Weights of a small GPT-style language model, trained from scratch on English Wikipedia.
Size: 14 layers, width 64, 2 heads of 32, MLP 256 tanh GELU, vocabulary 2048.
Architecture: LayerNorm before each block, learned positions, biases, tied embeddings.
Training: a variant of SOAP for these matrices, 129M tokens.
Each number is 128 + 32 x the weight over its row's rms, rounded and kept within 0 to 255. Layers, rows and columns count from 0. The size above them is the row's rms in percent of the matrix's.

# layer 4 attention query, 64x64, rms 0.251, rows 0-31, columns 0-63
size [ 99 101 107  99 106 119  88 102 101 119 101 107 120 109 109 104 122 102  99 102 104  95  89 105 104  97 106 106 110 109 109 103]
[[117 139 106 131  97 147 211 140  54  95 113 168 124 122 147 171  97  96 128 118 111 106 172 152 147 119 142 161 241 148  68 126 102 137 149 156  57 118 110 164 104 118 105 137 112 162 118 140 122 140 144 143 150 138 132 161 160 119  87 127 115  83 120  77]
 [135 184 102  98  94 131 131 141 135 167 129 147 151 129  92 153 105  79 154 120  84  99 148 114 102  99 146 109 128 141 173 155  85 130 168 104  93  53 131 156 117 167 157 169  63 204  93 118 181 145 150 121 153 107 135 109 103 111 139 114 100 147 168  47]
 [141  62 129 101 149 145 139 113 144 168 151  87 114 179 137 121 135 160 154 104 110 130 122 108 176 158 107 128 157 141 185 112 151  96 139 147 132 125  96  46  76 148 106  99 122  98 186 107 142 100 121  82 141 126 163 111  81 124 168 156 163  29 160 154]
 [132 191  90 120 108 122  90 106 124 120 160 137 119 113 163 141 115 139 120 122 130 138 162 154 128 152 134 171  78 135 139 100  89 173  49 102  88 206 163 126  87 119 155 155 117 138 136  68 201 152  86  94  70 126 128 154 112 119  60 170 139 146 141 126]
 [ 94  56 164  82 128 157 122 189 154 105 119 166 123 139 136 133 129 114 141 170  92 139 123 134 175 117  76  78 114  73  88 165 145 125 159 189  91 106 131  96 108 160 122 136 130 140 130 144 120 170 137 150 167 128 130  95 131  21 103 108 128 160  93  91]
 [139 164 154 132 116 133 162 122 130 120 106 131 117 119 189 111  73 177  29 152 136 104 119  94 155 153 153 102  80  90 101  84  91 186 108 106 120 150 117 128 130 136 128 155 158 105 135 132  50 115 135 185 138 163 100 141 121 129 157 171 115  96 198 165]
 [ 78 180 121 122 114 104  88 108 135 101 133 108  67 128 188 169 165 135 111 113 144 159  55 120 126 116  79 142 138 166 103 121 174 126  39  97 132 143 181 141 168  99 103 123 138 132 133 113 105  78 147  61 151 157 101 166 116 133 139 147 102 104 179 127]
 [162 102  92 118 110  89 169 138 167 116 119 180  96  79 173 177 141 102 120 149  76 139  87 113 140 115 137 142  69 109 114  68  74 163 107 168 157 104 154 144  65 152 196 119 110  80 151 133 146 133 157 139 199 112 159  96 115 120 126 133 109 140 165 145]
 [163 129 164 128  60  97 103 138  90 153 142  85 132 115 127  70 116 138 174  92 125  98 144 139 115  67 116 138 103 191 120  77 110  90 198 147  94 122 129 143 121 120 154 161 122 150 103 187 150 166 141 111 176  97 121 114 143 115  80 173  65 125 178 148]
 [165 135  92 128 148  89 122 106 154 107 142 162 176  76 111 145 140  81  73 102 118 165 164 102  93  96 127 111 188 178 121 146  97  90 117 127 128 124 123 133  99 156  74  89 145 117 118 130 146 100 101 131 180 182 126 156 166 165 177 100  38 141 119 174]
 [112 189 125 124 122  63 121 170 141 150  87 144 132 137  89 164 153 113 101 128 181 117 146  82  95  90 166 141 113 175 103  95 124 100 111 124 102 180 177 113 156 124  56 114 143 111 122 189 121 166 178 184 109  99 172  99 141 185 128 131 167 144 102 141]
 [134 146  88 125  98  85 120 139 103 119 182 170 138 107 143 139  88 178  43  88 152 182 164 124 119 139  62 103  90 101 168 126 116 171 118  86 169 189 207 114 127  99 159 146 124 146 143 104 162 126 123  87 112 107 125 133 149 145 108 152 111 143 120  77]
 [106 174 193 135 107 171  65 145 117  77 127 177 104  70 104 126 106 100 129  77 152 116 132 117  94 186 162  97  77 142 155  79 121 133 148  90 100 122 163 126 152 105 136 160 109 103 128 146 152 194 131  82 100  94 140 150 126 142 159 109 186 142 171  96]
 [142 110  97 125  96 156 176 110  63 119 145 108 130 161 203 111 179  71  84 128 115 220 131 105  74 133 146 139 118 135 125 110 133 100 109 150 101  70 176 152 126 162 113  99 153 137 167 168 160  95 141 153 111 129  97 103  62 142 125 149 146 101 130  96]
 [ 74 136 122 144  96 135 135 132 179 123 171 119 124 131 139 188 176 113 130 140 146 141  48  93 106 139 116 120 170 169  52 155 109 137 113  94  95  93 154 141 103 128  85 134 167  48 174 121 163 124 164 122 126  98  71 134  93  98 150 132 113  84 172 148]
 [141 102 132  75 119 164  55 159  83  85 137  86 134 122 142 115 151 157 166 145 119 129 193 129 134 130  95  95  62 149 139 155 142 117 146 148  50  72 109 170 136  82 153 145 149  95 167 137 130 180  84 115 140 138 132  92 129 120 108 134  93  78  79 161]
 [106 110 148 120 136  98 101 163 174  82 191  90 113 110 172 122 101 145  99 148  89  91  94 130 148 134 127 102 175 175  70 109 111 130 149 160 149 141 137 142 125 114  50  78 118  81 156 151 114 134 206 131 108 149 134  51 167 167 145  99 138 109 144 104]
 [147 123 149 135 142 123 122 137 137 115  93 133 109 196 156 155 141  83 154 100 106 140 121 174 118 128 123 145 118 106 136 126 129  63 101  75 119  97  82  45 150 174 139  78 150  79 124 151 126 171 129 171  60 182 137 145 127  75 104 156 177 187 101 136]
 [123 130 123 135 159 138 108  97 105 180 120 180 205 114 118 107 122 172 130 201 164 144 185 119 146 105 161 141 105 110 195 142 150 157 126  89  84 129 167 121 109  79  91  97  94 111 130 143 165  97 158 156 125 111  63 110 160 109 143  89  98 169  82 155]
 [163 115 122 151 126 108 168 149 128  76 112 133 114 119 111 121 128 117 119 125 128 126 184 117 130 113 150 113 180 146 150 144  76 122 200  89  92 101 111  67 143 119 183 143 115 110 168 130  94 219 193 120 100 108 144  96 175 103  65 126  88  82 162 111]
 [131 178 172 124  95 166 152 159 134 147 144 108 203  79 134  91  99 144 137  58 122 130 127 151 123 145  78 118 183  74 117 127  89 115 142  78  97 159 144 122 141  94 112 101 176 115 124 125 153 128 120 153 161 114  94 138 200 152 122  88 202  98 123  88]
 [170 135 131 119 116 132 117 123  57 123  67 162 113  94 151 115 196  96 200 132 129 102 114 143 159 107 175  91 135 109 126 130 135 145 165 113 176  99 132 150 124 106 156  96 114 104 129  83 141 112 110  87 155  43  73 116 164 121  93 177 141  77 130 175]
 [190  85 115 118 114 109 212 136  53 163 143 106 172  97 130 107 132 113 136 155 131 114  75 130 109 116 114 127 168  94 123  81 143 168 142 145 141 132 136  75 170 112 135 184 148  73 116 174 138 154 137 131 165 130 120 172  73 125 148 185 167 109  83 109]
 [126  98 120  95 120 140 137 139 120  94  95 137  72 104 144 114 151  51 130 164 150 109 131  94 136 131 157 138 113 121 122  90 133 126  87 146 154  99 108 132 158  60 171 175 139 116  98  78  69  72 134 123 107 101 110 114  60 169  82  76 158 198 139  94]
 [113 184 136 137 178 159 123 101  95 145 156 166 182  80 179  89 130 130 103 105 127 138 185 140 103 138 124 123 173 126  87 116 126 161 141 155 161 177 114 148  81 149 101 131 104 131 169  45 137 127  71  74  54 113 125 126 132  66 117 128 126 150 121 103]
 [138 137 137 115 137 156 188 157 128  85 137 130  82 130 112 150 152  97 130 232 144 132  51 159 124 137 130 100 168  87 122 187 175 124 144  96 152  88 103 115 162 134 134 128 174 108 127 142 163 110 102 149 127 141  82 122 125 159  87 141 122 120  87  40]
 [108 109 145 112 128 147 143 117  91  96 168 162 109 112 186 140  86 119 131 126 122 113 156 162 108 136 125 127  15 121 122 153 188 113 125 174 131 101 114 132 145 107  78 123 159 127 131 167 165 103 123 126 106 155 158 136 177 184 219 145  98 158  77  98]
 [111  86 182  84  89 125 102 124 149 152 166 165  74 126 135 126 116 115 107 129 156 122 158  90 154 142 103 129 107 144 140 167 167  63  96 104  72  94 130  59 123 114  80 121 174 147 120 142 160 136 133 141 145  75 147 116 130 178  79 155 126 210 176 100]
 [187 166 137  83 101 118 126  93 111 155  87  59 152  76 191 119 128 123 165 148 112 169 113 134 105  63 141 111 101  53 141  59 140 134 105 151 128 136 103 112 120 112 111 108 194 133 107 120 147 194 143 139 135 143 143 156 134 158 133 152 112  81 181 143]
 [100 129 112  64 156 126 116  86 125  79 142 160 152 121 178 105 104 131 150 129 128 149 202 114 123 103 138 120 128 195 150 162 124 120 129 103 117  44 133 193 149 159 120 139  96  69 138 165 147 166 123 138 108 109  93 112 154 118  79 194  72  87 130 120]
 [123 149  86 133 119 105 136 139 138 130  97 139  96 156 135 138 127 150 100 140 144 142 153 170 139 113 141 134 107 181 125 156 166  83  68  76 157  83 136 135 130 132 154 160 132 161  62 124 159   9 144 149 113 142 123 146 146 181  56 138 156 119 133  60]
 [ 97 157  82  99 118 137 117 130 157 196  74 153 157 135 172 111 115 113 150 109  95 101 134 103  96 118 125 126  96  85 124 154 122 102 125  80 126  98 234 102  96 178 151 153 143 193 101 185 123 103 174 166 114  98 121 170 155 119 172 138 136 147 144 132]]
# layer 4 attention key, 64x64, rms 0.261, rows 0-31, columns 0-63
size [ 89 104 106  85  97 107 110 105  88 110 101 101 109 101 113  95 118 103 107 112  97  91  91  86 103  90  99  97 102 104 114  94]
[[ 80 133 131 154 127 180 173 113 126  57 161 129 166 142  81  80 162 138  92 149  94 142 120 133 115 130 112  96 150 109  87 110 102  95 126 118 112 127 104 179 139 132 157 120 107 123 118 131 146 170  87  87 120 149 101 149 210 110  52 165 181 169 106  72]
 [123  39 120  87 138 120 100  86 167 133  83 177 159 143 114 145 122 119 157 178 112 120 136  89 132 146  68 105 129  81 148 146  57 130 122 161 145 131 126 104 106 175 146  75 101 137 115 137 212 150 136 104 137 127 143 207 118 172 139 136 169 125 144 140]
 [133 134  96  98 199 135 140  43 133 114 108 120 108  95 178  87 169 162  98  72 110  92  97 171 140 144 101 119 151 126 101  94 106 171  96 134 185 111 167  75 110 116 136 160 102 155 122 120 156 113 158 137 197 145 122 125 137 127 188 101 111 122 179 161]
 [158 173 121  90 164 142 176  88  79  79 186 144  95 138  91 139 132 187 143 117 101 173 118 128 130 184  96 118  74 142  66 101  63 145 125 136 115 171 223 124 160 115 138 162 117 116 159 148 151 122 148 152 148 118 137 149 137 113  87 129 150 162 135 135]
 [126 183 101 143 145 175  89 110 127 118  53 155 136 102 149  87 128 156 130 153 131 133 119  84 125 158 172 112 154 142 136 109 178 128 138 129 101  77  84 106  85 132  99 124 142 121  87  73 167 221 111 127  97 116 135 142 131 113 130 101 159 174 175  51]
 [114 140 160 146  74 127 143 211 118 132 174 113 126 133 126 137 110 113 110 139 116 125  79 177  97 104 165 162 130 107 123  84 120 133  91  43 120 154 142 138 145 148 132 156 141 113 148 168  94 126  98 132 118 111 210  86 136 127  47 163  95  78 174 106]
 [129 120 133 181   2 114  72 199 147 163 129 162 124 142 133 143  70  93 122 107 138 159 145 109 132 149 152 103 146 127 146 105 210 169  87 136 134 116 105 152 115 120 123 125 152 159 150 150  97  74  84 128  79 117 120  94 108 111 144 121 103 135 136 138]
 [154 104  17 110 115 184 128  60 120 130 161 115 135  67 124 120 159 162 119 187 125 169 126  99 138 172 137 127 118 195 127  64  74 167 117 101 115 123 141 124 140 131 139 166 122 111 147 154 175 126 116 103 144 112 153 115 128 136 113 114 117 143 203 124]
 [194  31 152 112 139 113  85 153 121 195 116 188 143 132 102  86 137 114 184 117 143  97 126 139 128 131 126  49 118  97 135 111  89 128 185 117 115 127  74 179 105 143 148  85 128 126 125  99 133 119 129 143  90  83 122 107 107 168 114 142  84  95 142 144]
 [ 95 138  93 171  57 131 126 175 216 143 122 168 130 122  97 181 127  92 123 127 131 190 128 108 131 111 177 124 163 142 157 115 128 124 106 125 145 149  83 209 108 101 115 114 174 122 149 138 109  81  87 116 110 166  92 132 123 139 187  99  73 108 139 149]
 [105 107 157 162 147 143 158 112 107 111 137  88 111 126 137 168 123 123 143 162 166 101 166 151 131 113 201 172 128 180 185 142  63  84 148  85 145 156 202 138 193 121 157  80 150 102 168 149 127  87 163 144 104 149  92 160 125 139  81 112 136 106  87 141]
 [153  98 104 115  92 136 119 192  98 117 149 151 113 131  60 161  74 119 113 116  84 121 142 112  56 122 150 173 103 147 143 134  95 182 123 144 124 154 157 192  86 119 187 164 154 121 200 129 122  93 118 118  97 113 186 102  86 114  93 164 144 114 104 149]
 [ 82 119 134 135  85 118   6 196 121 129 164 161 115 139 170 130  69 118 143 115 141 157 135  92 141 151 146 100 127 122 157 119 158 173 125 143 113 158 126 141 113 128 131  50 147 169 139 136 105  87 153 101  71  85 136 124 127 102 130  76 152 132 162  92]
 [159 113 112 166  86  81 155 147 107  94 130  79 159 121 194 155 182 118  86 188 126 122 109 118 140 127 145 115 104 124 122 188  89 134  93 149 178  87 174 157 109 161  75 165 169 115 205 158 127 114 139 168 105 152 147 119 179 116 101 156 112 110 109 104]
 [134 115 164 117  88 115 158 127 112  90 165  95 116 126 153 140 129 130 147 136 134 123 177 101 137 119 171 121 141 112 137 159  66 118 131 125 126 124 202 142 107 149 133 140 153 120 143 179 228 132 119  97 148 140 144  76 164 222 107 102 124 131 165 214]
 [153 153 112  89 161 144  80 164  69 163  93 152  88 102 140 124 175 100 143 105 199 113  60  98 140  94 193 115  77  93  70 108 130 137 136 139 112 147 112 159 128 119 133 119 121 103 141  57 137 180 125 111 106 153 138 100 108 120 108 129 116  80  68 102]
 [131 125 147 182 131  90  92  91 136 144 195  93 136  49 105  91 111  80 123 124 148 132 133 196  89 184 207 160 186 157 138 105 106 130 141 148 102 124 141 114  93 137 120 116 181  73 125 163 160 142 116  94 121 143  95 104 131 130 156 116 121 111 172  96]
 [132 184 150 159 197 167 192  72 122  85  86  96 109 135 163 126 175 186 121 139 124 140 125 103 142 165  88 163 150 117 105 134  85  90 168 136 117 125 145  76 155 138  89 121  74 135 102 132  78 162 166 185 141 144 146 141 166 109 114  98 122 178 136 121]
 [177 151 112 131 129 103 137 103 146  95 117 136 131  95 114 100 164 174 149 153 132 163  80 137 113 103 132 198  79 176 137  69 162 133 112 117 104  80 194  96 137  53 127 114 125 138 142 151 137 170 125 134 201 147  79 158 131 141 149  68 158 166  93 123]
 [128 155 101  85 219 159 136  90 148  96 112 121 111 105  79  80 205 145 103 145 133 111 111 154 131  96 123 134 131 159  92 100  73 111 181 108 112 126 193  61  88 122 147 117  96 135 115 114 121 171 132 133 163 149 127 168 160 120  87 141 124 186 155 115]
 [125 119 161 177  88 124 142 185 133  92 142 136 208 113 119 138 116 135 114  95 160 173 145 155  78 107 143 165 127  72 132 128 117 151 169 183 101  98  85 187 109 158 169 111 185  65 114 125 112 111 151 136 129 124 137 113 165 120 123 121 218 106 156 126]
 [140 148 127 106 175 159 152  71 111  97 135 102  98 130 160  65 184 160 153 178 141 121 155 142 196 139 102 124  79 152  78  87 111 132 150 140 133 102 127  92 152 106 132 113  93  83 162 135 164 126 174 126 219 112 145 137 143 146  77 139 110 153 102 178]
 [137  88  69 130 176 152 151 103 134 102 107 121 148 141 136  38 148 188  83 131 152 102 128 150 110 117 122 154 131 205 128 110 152 164  78 129 113 131 166 131  98 105 130 146 116 108 115 118 119 122 122 159 156 150 108 122 230 134 111  96 172 157 107  60]
 [ 95  91 124 120  54 113 165 188 111 175 164 107  71 157 152 176 106  77 124 137 166 127 106 105 141 152 141 105 109 151 155 137 183 192 105 123 135 109  94 129 154 118 100  66 126 115 136 148  90 104  89 132 104 101 129 144 152 112  55 184 118 145 116  81]
 [135 209 130 135 188 128 136 111 113  54 137  82 109 112 115  81 146 144 127 110  65 191 104 177 127 175  85 126 115 135  63 150  96  97 132 150 125 114 105  85 110 134 138 156 130 102 127 128 152 116 187 160 141 133 137 200 179 123  99 141 104 162 116 121]
 [111 121 130  38 175 132 174 134 117  69 117 109  94 169 141  84 129 126 105 201 125 100 162 115 115 129 176 177 114 116 117 155 141  89  87 162 110 110 176 112 141 140 109 126 144  64 116 133 148 188  91 125 191 143 109 126 168 157 135 152 134 176 125  90]
 [134 110 143 105 158 161 116 125  80 118 150 126 178 146 156 133 101 127 101 135 115 150 105 132  93 151 170 178 105 101 206 185 143 111 114 149 116 152 121 205 116 207  94 116 135 132 147 139 157 155 140  60 140 138 147  92  97 124 189 139 126 100  59  85]
 [ 94  83 173  61 107 162 147 127 130 104 138 194  60 168 140 176  94 126 162 121 110  99  98 117 138 159 206 121 117 105 188 105  42 159 130  93 127  88 143 146 119 119  97 121 135 125 124 127 150 161 160  94 141 121 110 101 122 131 111 117 133 164 192 127]
 [166  86 171 126 122 147  88 149 159 206  46 138 175 132 177 125 144 143 139  94 154 176 126 133 144 124 117  68 116  64 102  84 160 144  69 134  92  88 128 146 120 148  79 108 158 107 127  71 119  86 116 164 131 107 145 160 127 109 152 160 101 135 134 142]
 [160 147 119  84 202 144 168  57 112  77 131 135  77 101 127 114 202 147 118 180 125 129 109 143 126 136 120 157  83 156 102 111  70  99 121 124  83 127 165  99  98 122 138 151  83 124 145 141 163 129 156 124 196 180 116 142 159 151  80  97 125 167 129 100]
 [124 118 129 146   0 111 136 187 121 166 126 162 122 144 121 155  85  45 121 105 118 117 151 108 111 143 155 134 137 118 148 100 172 149 100 131 144 125 106 170 141 129 129 134 150 145 170 174  57  71  96 139  98  73 109 121 108 108 126 135 139 126 120 108]
 [166 159 130 173 151 135 181  53 154  91 116 148 182 128 156 122 136 159 127 191 150 168 156 118 105 128 121 141 133 125 170 135  91  97  84 115 117  71 170  88 116 181 118 149  93 150 148 185 160 107 177 127 141 104 124 172 127 146 149 101 192 117 163 165]]
# layer 4 attention value, 64x64, rms 0.215, rows 0-20, columns 0-63
size [ 82  88  94  78  96  94  96  96 107  94  92 102  93  82  91 107  99 106 101  90  99]
[[190 130 137 136 143 182 145 167 101  99 222 128  61 151 137 152 133 150 145 167 106 123 126 165  77  98  80 102 143 148 183 116 133 140 154 132 188  51 125 160 122 164 113 149 106 152 109  85 129 114 112 130  96 119  79 120 122 163  98 153 170 122 108 112]
 [130 135 136 143 144  39 151 124 174 116  95 159 128 107 125 131 104 103  87  80 141 178 143 132  47  80 127  95  91 152 137  84 150 129 119  90 138 132 130  89 108 123 152 184 125 151 108  81 181 150 169 118  66 167 132 161 149  98  71 122 131  80 143 121]
 [155 128 116 163 165  92 121  88 177 189 103 137 146 170 127 101 113 113 121 119  95 113 129  80  95 123 165 111 129 123 103 138 101 194 171  80  82 138 173 156  74 169  86 104  81 121 156 143  97 112 120  52 140 147 124  95 144 149 142 190 170 166 136 159]
 [132 130 179  49 140 158 159 136 131 149 160 122 115  91  70 127 159 161 130 108 137 134 130 143 135 135 120 154 120 142 107 138 102 205 103 164 127 125  79 144 184 132  83  76 112 103 175 144  98 103  79 128 124 149 125 156 143  86 144  55  54 123  96 172]
 [142 149 108 135 106  73 135 117 167 149  95 110 143  91 113 114 143 109 186 111  72 144 129 122  69 110  87 108  93 106 106 100 117 148  93 141 158 128 137 127 111  68 135 137 156 118 128 137 138 228 173  82 171  63 125 103 150 127 124 169 125 144  83 204]
 [122 126 110  90 131 142 125 145 116 134 148 133 131 114  98 185 134 181 123 101 143 104  98 145 105 151 123 122 117 120 155 132 130 208 135 135  84 177 138  92 131 116  61 102  96  49 154 157 113  69  65 117  85 138 135 195 164 109 166 118  63 127  88  93]
 [109 129 124 111 102 111  60 133 112  76 153  95 162 150 127 151 195 147 121 117 122  76 161 129 112 168  55 194 114 138 146 135 129  91 105  50 100 137 111 134 172 142  78 134 147 127 146 128 151 141 119  57 111 105 171 116  92 115 157  70  80 145 130 140]
 [196 130 194 120 150 128 131 179 138  99 162 126  78 174  94  96 162  73  68 125 122 132  77 119 160 101 109 117 120 172 124 130  92  83  51 104 134 123 101 158  87 137 150 128 163  90 125 121 103 155 150 154 135  75 129 125 114 135 130  65 184 114 146 142]
 [118 119 167 147 150  90 118 132 163  86 120 183 167 107 158 145 120  73 108  78 114 141 128 168 120 104 102  89  85 147 100 125 175 128 130 133  97 131 171  99 141 149 108 108 103  86 164 167 144 201 122  67  48 143 167 189 126 113  92 132 131 104 177 115]
 [ 71 152 178 118  96 139  60 127  97 159 129 108 104 135 129 144 207 126 157 217  78 150 108 110 125 132  50 121 169 176 177 134 147 143 111 136 115 126 132 135 128 119 144 104 111  32 137  89 123 135 153 119 137 123 120 131 123 154 145 143 139  70 143 134]
 [162 150 132 169 130 121 151 143 120 159 108 147 159 103  78 166  48 154 115 136 141 122 140 139 103 130 116  68 108 138 107 165 138 117 121 113 110 137 162 119 106  67 155 147  83 119 105 229 116 162 162 151 136 130 119  49 174 165 138 176 173 146 137  88]
 [139 168 145 121 153  91 178 133 159 134 145  75 109 118 177 141 138 160 130 107 168 102 123 106 116 120 103 114  65 102 117  77 132 143 181 164  90 130 116 140 137 147  91 157 122 176 224 140 119 149 138 117  97 139 111 140 127 124 212 216 114 161 124 136]
 [ 67  83 166 155 142 154  77 142 152 117 119 168 155 113 150 152 137 164  73 104 110  19 174 111 214 146 133 108 103 113 116 125 119  86 125 159 150 144 132  99 172 117 164 170 106 136 122 121  66 100  98  85 111 105 120 129 121 126 113 104 148 151 143 108]
 [129  78 112 172 148 206 142 161 157 101 110 138 152 133 106 124 128 181  57 136 153  79 122 101 160 138 152 137 108 115 131 127 119 132 159 105 202 170 123 122 171 102 111 128 118 158  91 152 106 118 103 168  94  74 114  87 143 105  71  49 105 161 109 136]
 [163 135 105 140  98 116 146 137 133 105  81 209 137 108 114 140 137 139 141 136  85  86  77  95 146 180 135 120 106 149 118 126 135 135 179 128 114 165 127 143 136  71  65 149 133  63 177  93  89 166 193 137 124  71 106 117 173 147 151 162  86 131 176 155]
 [146  80 138 125 155  85 117 149  63  63 141 114  94 111 115 139 153 124 154 191 141 120 144 118 117 132 131 148 136 156 144 122 125 111 142 166 145 145 103  89 121  98  66 130 193 189 125  80 102 113 110 189 137 117 151 161 202 105 146 131  91  76 117 195]
 [162 154  79 143 141  99 117 123  96 109 186 113 154 135 169  82 145 129 184 139 119 176 200 164 110 109 141 116 106 129 205 153 126 116 126  61 139 114 117 170 106 114 131 118  84 130 113  61 130 152 154  78  72 127 126 174 119 118 107 108  94 161 184 136]
 [195 132 133 101 142 147 115 163 151 113 153 124 148  92 141 107 117 117 114 126 140 146 168 135 151 110  84 126  95 121 126 189 107 122 126 115  74  83 113 169 118 106 133 137  99 146 197 150 111 146 132 168 154 135   0 108  91 142 115 173 128 163 199 146]
 [175 128 165  74 116 151  94 112 132  93 142 144  86  89 148 107 112 135 101 109 102  84 221 162 176 152 154 134 111 113 174  76 118  82 106 157 133 133 109 166 106 131 209 173  96 135 136  97 164 130  81 132 121 152 133  97 100 127 121 113 163 149 131  66]
 [149 158  82 106 112 115 177 121 172 141 172 107 126 110 189 165 156 157  80 101 154 120 103 111 107 126 126 129  83  87 123 125  74 146 113  98 190 141  84 107 201  96 179 134 154 132  95 111 116 140 122 129 106 111  74 104  96 123 120 119  37 167 105 108]
 [152 156 104 156 163 143 106 145 117 126 136 110 122 139 114 113 110 103  72 163 162 127 107  97 151  78 103 116 122 147 192 167 183 108 127 113  74 133 162 127 160 116  78 114 116  98 104 206 162 135 103 184  74  56 162  99 104 179  85 126 124 157 147  95]]
# layer 4 attention output (transposed), 64x64, rms 0.155, rows 0-19, columns 0-63
size [ 85  81  98  70  90  98  94  97  99 101  94  99  90  76 101 113 103 107 103  95]
[[ 99 163  75 167 127 127 124 106 139 110  66 155 150  97  36 190 162 164 134 137  98 158 149 130 145 154 126 112 123 145 153  95 103 115  96 132  55 152 162 121 108 161 141 114 132  86 142 181 121  99 173 118 116  91 117 142 131 121 164  59 163  87 177 141]
 [ 64 114 118 125 134 165 179 170  95 161 172 121  75 144 128 163 171 161 201 124 149  56 115 116 163 114 109 102 158 117 124 182 133 120 162 144  75 132 142 105 135 100 135 127 136 113 128  92 146 104 100 143 196 119 107 106 124  69 152 104 134  86  66 159]
 [ 85 107 111 120 118 141 205 112 114  88 159 162 160 111 125 106 102 114 123 133 155 172 115 204 202 168 161 105  78 130 105 126 206 157  69 144 153 139  80 131 164 121 123  88 130  88 135 149 133 117 108 106 136  70  69 146 133 139  96 122 157 137 140 113]
 [149 105 121  92  76  87 154 111 116  92  81 107  89 200 134 132 160  94 173 148 110 122 137  98 112  97 123  98 112 128 136 120 123 160 126 132 157 116 165 124 105 115 164 123 139 150 151 128 116 149 184 193 120 119 107 120 133  61  44 133 213 163 186 135]
 [ 86 104 119  89 167 116 176 140 129 162 138 133 108 212 153 113 109 116 146 125 125  80 116 140 142 143 135 164 142  87 178 167 156 144 123  81 155  95 109 130 124 116 123 158 126 138 108 208 117  45 105 111 106 109 161 146  64  89 137 143 142  75 185  95]
 [136 142 123 101  73 121 157 166 107 107 147  87 101 123  97 127 155  80 148 144 103 147 166 139 134 108 193 119  96 133  84 111  41 107 121 146 103  87 124 205 138 134 196 155 147 108 118 119 157 131 150 152 151 105 147 141 146 124  39 132 193 117 159 131]
 [130  99 130 159 121  90 172 131 146 153  94  85 176 110 155  61 147 149 123 163  75 122 167 122  84  93 191 153  82 134  83  96 150 142 141 135 167  65 115 126 117 131 106 119 136 135  89 120 156 127 142 156 167 166 111 152 169 141 141 151 155  61 148  48]
 [119 142  56 140 135 132 157 109  95 123 116 158 202 145  95 116  94 157 136 105 107 125 203 152  94  81 102 140 164 118 135 140 168 117 107 187 120  85 159 137 142 147 144 143  86 166 142 160 106 150 149  60 114 130 129 128  85  87 129 203  97 121  67 110]
 [156 118  91 105 118 107 160 162 102 213  92  73 161 128 113 109 176 139 138 118 152  67  98 147 132 139  78 150 149 110 126 112 124 145 117 152 139 126 116 154 142 103 206 188 155 115  97  67  86 148  66 158 169 125 132 118 101 151 153 111 146 124  85 179]
 [111 145  83 136  74 126 143 121 138 172 146 134 143 164 118 162  55 163  83 117 122 126 134 119 147  86 186 157 123 173 132 148 113 128 144  93  71 196  98  69 113 140 141 148 119 162 103 148  56 140  98 162  90 154 166 139 146 111 103 128 155 171 150  63]
 [120 122 125 125 182 111 155 152  86  93 139 101  80 149 139 150 211 153 121  56 100 148 106 133 177 135  99  67 135 176 107 173 112  96  96 130 134 150 136 107 139 162 149 163 125 140 166 126 139  29 118  83 107 133 165 117  76 170 118 132 108 127  99 120]
 [191  99  93 171 117 150 145 158 111  87 115 146 189 131  89 116 138  64 148 107 128 201 119 117 111 140 161 121 199 113 117 158 106 176 171  92 159 107 114 132  85 125 152 155 106  78 105 110 156  97  98 114 141 111  80 174 132 161 124  59 149 136 140  95]
 [129  80 100 196 133  67 124 140 187 153 114 124 127 124 131 152 187  92 130 111 149 157  86 131 133  64  84  95 173 141  92  69 178  96 143 130 132  95  86 144 117 106 113 106 146  74 117 143 144 153 150 138 112 159 158 144 123 167 149 145 126 208  80 138]
 [ 95 110 136 157  79  98  88 112 168 132 148 132 142 155 150 179 147 121 175 112  77 143 173 111 142 147  79  54 127  95 109  76 152  99 113 161 157 108 110 111  93 126 109  90 133 108 144 115 186 130 218 104 118 142 186 151 152 127 182 133 167 113 133 165]
 [ 76 181 136  98 162 138 142 134 122 163  71 176 115 126 143 137 140  41 165 176 132 128 112 158 127 151 136  95 154  95  96 143  94 119  62 139 152 112  72 135 133 174 155 127 130 138 113 113 131 119 106 129 102 145 158 217 135 104 167 126 113 135  94  53]
 [102 125 154 101 100 144 137 135 189 143 151 157 118  62 133 144 113 175 163 103 122 166 134  66 100 134  77 156 152 114  82 113  54 144  64  84 133 127 151 154 111 161 170 184 104 131 152 111 200 142 139 115 112 122 115 119 108  99 144 112 147 160 158  62]
 [ 73 128 149  80 143 166 148 198 146 126 139 132 176 142 147 101 117 144 134 112 104  56 153 140 114  86 172  76 132  86 164 130 143  57 141 117  74 109 124 105 116 211  96 131 178 139 133 155 116 147 106 144 149 122  74  95 124 150 152 115 122 109 185 116]
 [136 107 124 110 137  94 139 106 106 114  75 135 131 151  53  95 154 109 126 128 109 134 153 219  91 108  63 122 112  95 151 189 153  75 185  76 152 176 165 119 165 164 135 147 140 168 129 102 161 123 120 139  96 134 120 163 176 108 124 104 119 182 100 125]
 [132  98  81 179 105 101 147  85 159 106  99 136 107 142 131 147 121 108 124 106 166 136 150  91  88 108 130 176 209 159 114 156 146  75 105  85 146 102 184 169 165 152  94  91 190 114 187 171 105 125 141 133 154 137 101  79 144 153 160 107  79 125  92 131]
 [136 144 167 136 155 112 128 136  66 132 130 141 102 171 113 110 155  68 191  64  82 113 177 111 126  94 186 128 121 157 122  77 126 121 182 128 106 107 152 127  88  80  76 119 151 120 134 151 128 127 180 141 121 123 118 215  97  78 170  92 131 121 146 144]]